Each number is 128 + 24 x the weight over its row's rms, rounded and kept within 0 to 255. Layers, rows and columns count from 0. The size above them is the row's rms in percent of the matrix's.

# layer 4 MLP up, 384x64, rms 0.205, rows 77-101, columns 0-63
size [ 74 122  88 108  93 100 102  73  86 107 112 101  89 137  87 102 100  95  87  45 121  90  88 105  45]
[[160  85 145 117 159 118 126 144 113 119 123 129 121 112 120 113 109 148 128  91  97 183 106 153 134 123 117 154 118 177 136 112 127 100 151 149 164  84 152 152 155 147  88 124 127 156  79 155 162 119 154  98 146 142 104 158 132 129 113 106 142 156  99 148]
 [133 137 118 132  80 135 159 185  80 148 152 136 161 106 121 112  90 135  91 105  84 128 150 144 145 137 141 144 133  99 107 144 105 104 114 151 177 147 155 152 127 148 152 141 127  90 134 148 132 136 110 153 122 158 104 105 108 115 156 124 180 109 127 123]
 [150 107 121  99  84 139 174 106 108 102 151 139 124 126 123 132  98 133 152 127 103 157 143 127  95 150 153 197 114 109 107 142 148  96 130  96 151 137 133 124 122 110 123 119 115 122 123 109 107 123  79 180 121 131 118 170 102 128 130 131 174 165 120 164]
 [174 155 161 110 129 119 147 175  85 116 134 140 128 114 131 105 120 152 105 136 117 123 126 170 105  91 126 102 146 141 137 125  89 141 188 157 149 136 149 103 141 156 104  93 119 117 136 115  97  96 147 151 160 110 159  97 116 119 166 135 145 121 112 165]
 [132 101  82 126 149 127 100 151 147 117 132 135 128 114 122 119 138 136 124 182  98 133 133 161 119 117 118  84 143 179 154 141 153  98 149 115 102 112 167 105 124  90 131 126 142 150 138  91 137  96 114  92 143 146  80 131 112  92  95 112 171 100 147 140]
 [119 154 144 124 120 157 134 151 141 158 136 128 183 101 102 104 116 144 145 113  89 118 159 166  96 126 136 117 107  96 108 117  93 108 146  96 143 137 161 135 135 155  95 100 100 128 110 101  93  65 106 135 125 137 125 124 112 153 176 100 101 110 133 109]
 [164 108 140 137 118 132 154 144 117 157 152 144 195 152 107 126 132 155 139 160 141 131 137 165 134 158 105 139 124 140  98 105 113 129 181 115 168 154 157 119 118 139 150 111  92  96 173 134 129 106 119 153 106 124 109 159 107 116 160 153  85 147 153 118]
 [138 126 136 150 102 135 161 138 160 127 141 126 135 129 157 100 105 143 145 144  96 113 162 124 117 127 124 165 101 165 104 155 122  97 113 112 143 129 121 144 133 142  88 144 104 173  87 125 186 138 142 103 147 132 139 133 141 108 127 108 104 162 181 192]
 [118 136 137 101 137 124 112 150 155 120 117 141 165 127  65 125  97 133 108 167 141  91 163 139 138 106 122 135 157 103 114 127 110 117 157 111 137 163 118 106 156 124 149 125 125 147 158 177 130  97 186 100 156 129 145 152 112 131 152 158  81 123  98 151]
 [145  93 124 150 114 105 113 130  96 169 149 152 111 118 104 129 100 155 170  72 130 133 121 118 143 130 161 173 123 106 115 105 155  97 110 128 147 167 125 135 142 103  88  94 128 114 148  80 135 142 127 168 104 136 102 123 133 136 117  80 163 100 121 135]
 [108 115  89 136 146 116 137 136  86 145 147 159 120 148 112 129 149 140 154 144 162 123 154 161 122 130 173 121 168 156 172 139  95 122 169 100 107  95 118 133 164 117 124 108 110 125 126  79 122 132  74 129 130  88  92 152 112 131 129 137 145 104 136  87]
 [120 149 143 151 119  83  82 167 150 115 134 147 161 139 112  64 105 145 137 120  74 110 128 164 110 121  93 153 146 135 112 107 101 104 109 111 121 123 123 110 142 144  70 107 104 123 163 165 130 119 138 132 148 136 134 132 130 148 155 116 103  90 140 148]
 [124 150 128 151 182  94 105 129 164 125 157 139 132 115 149 135  99  96 148 132 102 144 126 146 102 150 170 114 122 119 125 109  85  85 150 145 106 175 174 112 112 165  84 126 111 139  96 120 147 146 104 117 124 107  88 131  98 133 142 113 132 118 114 164]
 [176 109 118 126 108 114 115 121 141 116 127 144 164 115  99  91 105 156 102 105 181 124 130 141 153 156 107 126  93 127 111 118 158 116 147 101 137 123 115  91 137 115 169 113 137 129 178 103  98 126 122 138 176 155  83 106 119 140 128  94 122 147  88 160]
 [188 125 109 111 179 130 161 177 119 133 133 144 147 127 101 106 131 114 147 157 165 152 148  92 104 136  86 177 139 159 101 128 103 151 181 121 112 172 165 108 113 140 147 111 128 139  96 128 111 120 138 135 113 124 120 132 117 119 141 102 156 130 142 133]
 [106 169 125 126 140 126 191 121 112 120 114 128 156 131 150 123 120  87 126 142 137  97 174 155 160 118 171  82 132 118 167 117 134 100  81 132 142 149 139 115 138 119 101 145 129 162 137 103  96 109 131 116  88 161 116 165 110 120  97 113 160 113 144 116]
 [186 131 115 121  67 136 134 168 142 133 138 134 133 118 141 130 122 109 123  89  90  98 139 164 128 108 130  69 147  97 124 114  84 147 105 115 159  91 118 135 137 151 139 181 123 161 153 115 143 120 144 118 116 162 119 155 102 116 161 125 132 113 142 119]
 [140 116 129 111  90 121 140 131 119 147 114 155 141 108 116 121 150 149  92  90  73 152 123 142 126  92 131 103 141 126 104 101 131 112 118 111 138 128 131 157 147 118 134 124 163  86 129 130  98 122 149 127 127 106 117 110 124  74 146 131  30 135 154 106]
 [145 169 101 138 126 135 114 134 148 143 133 152 178 111 151 109 135  96 135 167 146 129 139 112 126 151 151 108 133 159 147  74  95 155  88 113  81 104 141 178 116 146 134 140 111 116 109 113 142  76 122 121 103 128  80 125 114 130 134 118 151 106 167 113]
 [157 113 112 162 171 129 115  99  76 124 142 146 157 115  78 122 116 117 108  98 112 123 156 106 163 110 145 118 135 130 160 134 143 141 136 116 178 125 163 136 145 112 143 140  99 152  87 127 102  99 132 172 132 147 117 128  98 111 156 110  97 167 153 155]
 [142 145  97 161 178 129 115 133  79 130 135 147 116  79 113 131 139 118 142 108 165 155 142 133  95 139 150 145 145 141 154 125 135 126 141 101 155 127 166  94 131 139 142 177 107 104 136 118 123 140 144 158 117  89 112 163 132 113  72 122  80 136 157 106]
 [140 118  76 159 116 112 170 110  83 126 162 126 148 136  96 126 111 127 115  95 162 147  98 145 124  84 137 103 110 102 165 158 153  90 133 100 152  92 159 106 137 125 145  95 108 152 140 122  92 103 125 151 149 164  86 140 140 130 120 131 132 129 148 132]
 [164 159 154 128  84 153 154  87  68 100 152 132 116 130 163  97 126 142 174 122 144 154  98 153 140  97 162 114 120 114 118 141 132  85 120  91 153 132 114 146 145 125 157 155 101 122 150 100 144 115 121 151 152 144 144 102 130 122 143  92 132 159 128 109]
 [129 148 103 149 106 148 136 102 117 156 147 137 130 104 107 155 120 128 101 121 155 144 111 115 111 118 116  96 117 121 102  97  88 135 157 136 133 176 195  84 124 122 105 124 117 136 127  96 129  82 154 141  99 145 125 109  95 106 146 131 201 127 138 125]
 [147 128 132 156 132 108 155 119 113 131 152 153 141 108 112 106 126 129 117 157 106 142 134 128 146  81 169 148 152 146 143 117 117 135 152  94 182 126 107 130 171 132 142 146  87 168 115 125 106 139 166 117 151 140 123 175  72 144 153 100 113 172 114 154]]
# layer 4 MLP down (transposed), 384x64, rms 0.167, rows 77-100, columns 0-63
size [ 76 111  87 103  92 106  99  81  96  94 115  98  92 121  87 107 105  91  87  38 119  95  89 108]
[[110 108 108  80 110 137 138 136 142 183 122 115 140 113 102 121 168 125 138 107 104 147 154 155 156 131 127 124 129 100 178 158 138 119 120 158 109 140 111 131 129 118 113 135 107 105 106  82 143 210 127 100 147 145 102 124 158 104 143 164 109 109 112 132]
 [109  82 153 102  90 160 132 164 158 162 106 111 168 152  96 155 101 136  80 128 105 125 119  99  88 120 114 144  87 130 140 121 126 138 145 143 121 133 137 124 132 153 135 124 124 146 138 148 113 117 142 186 138 181 112 111 173 123 152 120 105 103 113 144]
 [143 146 133 164 134  96 113 133 133 127 137  88 147 100 162 179 154 112 116  85 120 131 132 123 154 150 118 130 145 107 201 138 114 131 134 138  98 115  94 142 120 133 102 135 154 106 107 132 124 151 123  92 114  83 149  89 123 148 113 163  81 135 115 160]
 [101 186 151  68 114 142 105 147 132 168 127  93 110 113 102 121 118 137  54 137 118 142 128 108 151 143  96 129 130 135 142 133  91 108 163 164 110 148 143 131 136 129  92 109 111 111  81 155 119 115 139 139 140 124 124 110 126 141 159 126 109 131  96 156]
 [126 136 143 122 119 158 130 150 193 158 113  77 124 113 144 143 110 150 120 130 109 155 146 143 134 107 117 136 154 114 124 163 127 122 136 119 105 123  65 134 134 133 117 111 148 126 155  94 130 140 120 129 131 153 115  93 197 154 168 178  87 127 112 132]
 [113 160 136 145 154 139 141 134 130  81 101 138 127 128 169 139 134 119 138 158 131 142 145  93 132 133 144 157 148 132 134 102  82 102 139 105 154 141 156 166 135 124 173 142 143 161 129 141 141 116 115  59 147 152 165 171 129 142 162 108  78 135 141 144]
 [109 102 109  46 146 129 146 131 124 149 108 132 131 119 123 131 157 111 121 125 128 101 139 114 154 122 173 104 141 112 150 128 166 154 144 127 132 189 153 110 149 109 122 131 162 123 107 120 137 122 117 182  89 146 123 118 130  79 154 122 144  84 152 127]
 [100 139 118 127 116 135 129  97 143 131 132 103 154 130 135 109 139 130 126  96 141 133 136 168 135 154 156 114 160 122 133 125 153 114 127 174 108  99 130 140 117 160 192 179 145 105 127  99 142 179 102  97 106 153 155 143 134 190 114 158 138 118 127  90]
 [153  94 101 126 160 131 150 113 131 123 110  76 143 103 133 140 143 104 140 142 134 137 150 178 110 121 112 143 113 103 133 162 115 127 121 121 135 160 139 118  99 121 163  87 168  96 128  99  91 128 145 102 135 165 102 180 190 104 129 150 102 122 115 126]
 [186 106 150 119 104 161  97 163 139 119 160 109 108 118 166 141 115 116 118 136 135 141 117 101 149  96 115 116 120  90 110 132 145 105 190 136 150 112 138  84 131 140 131 129 109 126 109 122 143 195 162 106  85 111 110 107 156 142 123 142 135 148 149 133]
 [156 115 167 125 126 137 138 115 138 103 163 172 143 134 121 161 150  86 123 127 157 120 130 144 109 162 129 106 128 151 139 177 109 134 142 159 123 111 109 160 123 130  96 148 116 121 109 130 119 127  91 166 125  85 107 150 140 174 135 167 157 137 108  64]
 [140 117 135 170  66 112 116 144 100 123 124 146 131 108 106 108 127 123 109 138 166 120 140  87 136  96 109 149 126 170 131 150 122 141 121 118 134 167 111  99 127  98 107 167 128 126 112 107 106 143 172 151 172 127 118 108  66  76 109 134 127 132 148 112]
 [121 115  96 162 129 119 170 159 159 131  71  92 140 162  86 133 118 146 131 101 108 136 109 132  99 134 155 136 122 140 167 117 154 137 128 132  96 138 126 146 142 183 126 102 147 126 111  96 132 130 105 117 121 107 110 118 117 200 145 161 116 129 100 104]
 [139 149 200 129 179 103 126 139 136 119  95 117 124 133 113 134  89 143 142  95 161 122 123 124 125 136 132 103 135 106 150 150 127 156 137 157 124 164 113 121  92 131 184  99 168  91 104 125  87 109 113 110 150 151 131 135 141 123 128 142 112 126 124  71]
 [119  98 152 103 128 143 133 143 153 130 103  87 134 110 105 107 138 111 124 141 151 147 137 103 115 142  79 131 126 126 125 100 129 154 143 116 114 133  96  94 136 143 122 133 149 136 103 152 132  96 133 122 134  93 113 135 236 144 182 134 148 104 115 119]
 [143 183  89 130 105 101 150 113 170 138 121 123 161 164 135 155 114 189 143 121 157 117 100 154 128 144 110 130 136  74 149 152 174 148 151 151 106 140 143 115 105 137 115 156 121  77 120 139 119 160 112  94 140 129 145 138 128 121  96 139 119 152 129 130]
 [131 107 116 125 163 154 130 146  97 141 104  86 120 145 110 106 159 117 106 165 136 155 109  82 153 116 133 133 117 174 114 131 140 148 136 145 139 151  79  89 108 121  98  89 111  66 146 163 139 171 125 145 148 148 107 132 145 105 151 137 111 109 110 124]
 [131  72 107  95 142 112 134 168 115 154 115 140 104 116 150 170 141 142 119 138  80  88 133 139 108 129 111 109 101 115 141 117 123  77 127 118 123 143 159 133 105 148 137 125 163 107 150 141 144 168 144 116 146 116 142 144 192 152 161  91  96 146 132 112]
 [148 104 117 114 110  89 131 100 130 121 103 118 136 133 137 178 142 108 114 127  50 115 144  91 150 109  90 170 168 158 113 155 122 121 127 141 123 129 126 140 121 124  93 158 111 183 139 130 167 137 104 106 109 133 155 153 132 147 118 139 111 108 115  91]
 [132 128 137 160 134 159 142 127 128 132 118 111 151 101 167 105 118 137 150 106 163 106  96  79 116  99 121 160  99 136 100 147 145 131 103 104  88  94  96 161 108 117 132 114 132 104  89 152 137 167 163 128 120 115 129  59 150 150 136 118 144 146 150 107]
 [135 164 120 148 179 131 130 138 116 156 158 173 112 123 118  89  99 103 119 130 154 108 123 126 125 112 117 118 138 126 148 154  90 156  89  93 123 131 140 100 162 123 120 156 173  86 141 111 125 108 148 120 129 148 141 123 110 131  98 144  92 149 104  58]
 [107 120 152 153  88 118 161 134 112 140  99  98 136 134 105 190 114 179 102 103 158 146 117 116  99 128 105 104 127 152 148 142 151 134 128 110  82 130 159 115 144 125 148 135 135 102 139 148 149 157 152 114 152  65 111 120 156 150 111  83 120 115 123 132]
 [100 137 159 140 154 152 110 128 129 110 155 126 124 153 144 148 132 129 116 142 149 141 107 174 118  71  61 136 148 137 155 177 123 107 128 135 117 146 120 142  88  87 200 148 133 117 110 121 128 124 140 117 134 146  85 133 131 139 100 150 134 121 148  97]
 [ 98 109 105 139 105 186 156 131  94 141 155 143 107 151  90 133  93 116 143 139 132 138 135 140 115 128 127 129 136  92 163 136 175 111 129 114  77 123 132 121 105 126 127 125 122 120 126  88 117  92 105 129 116 156  87 138  88 125  66 147 136 154 167 139]]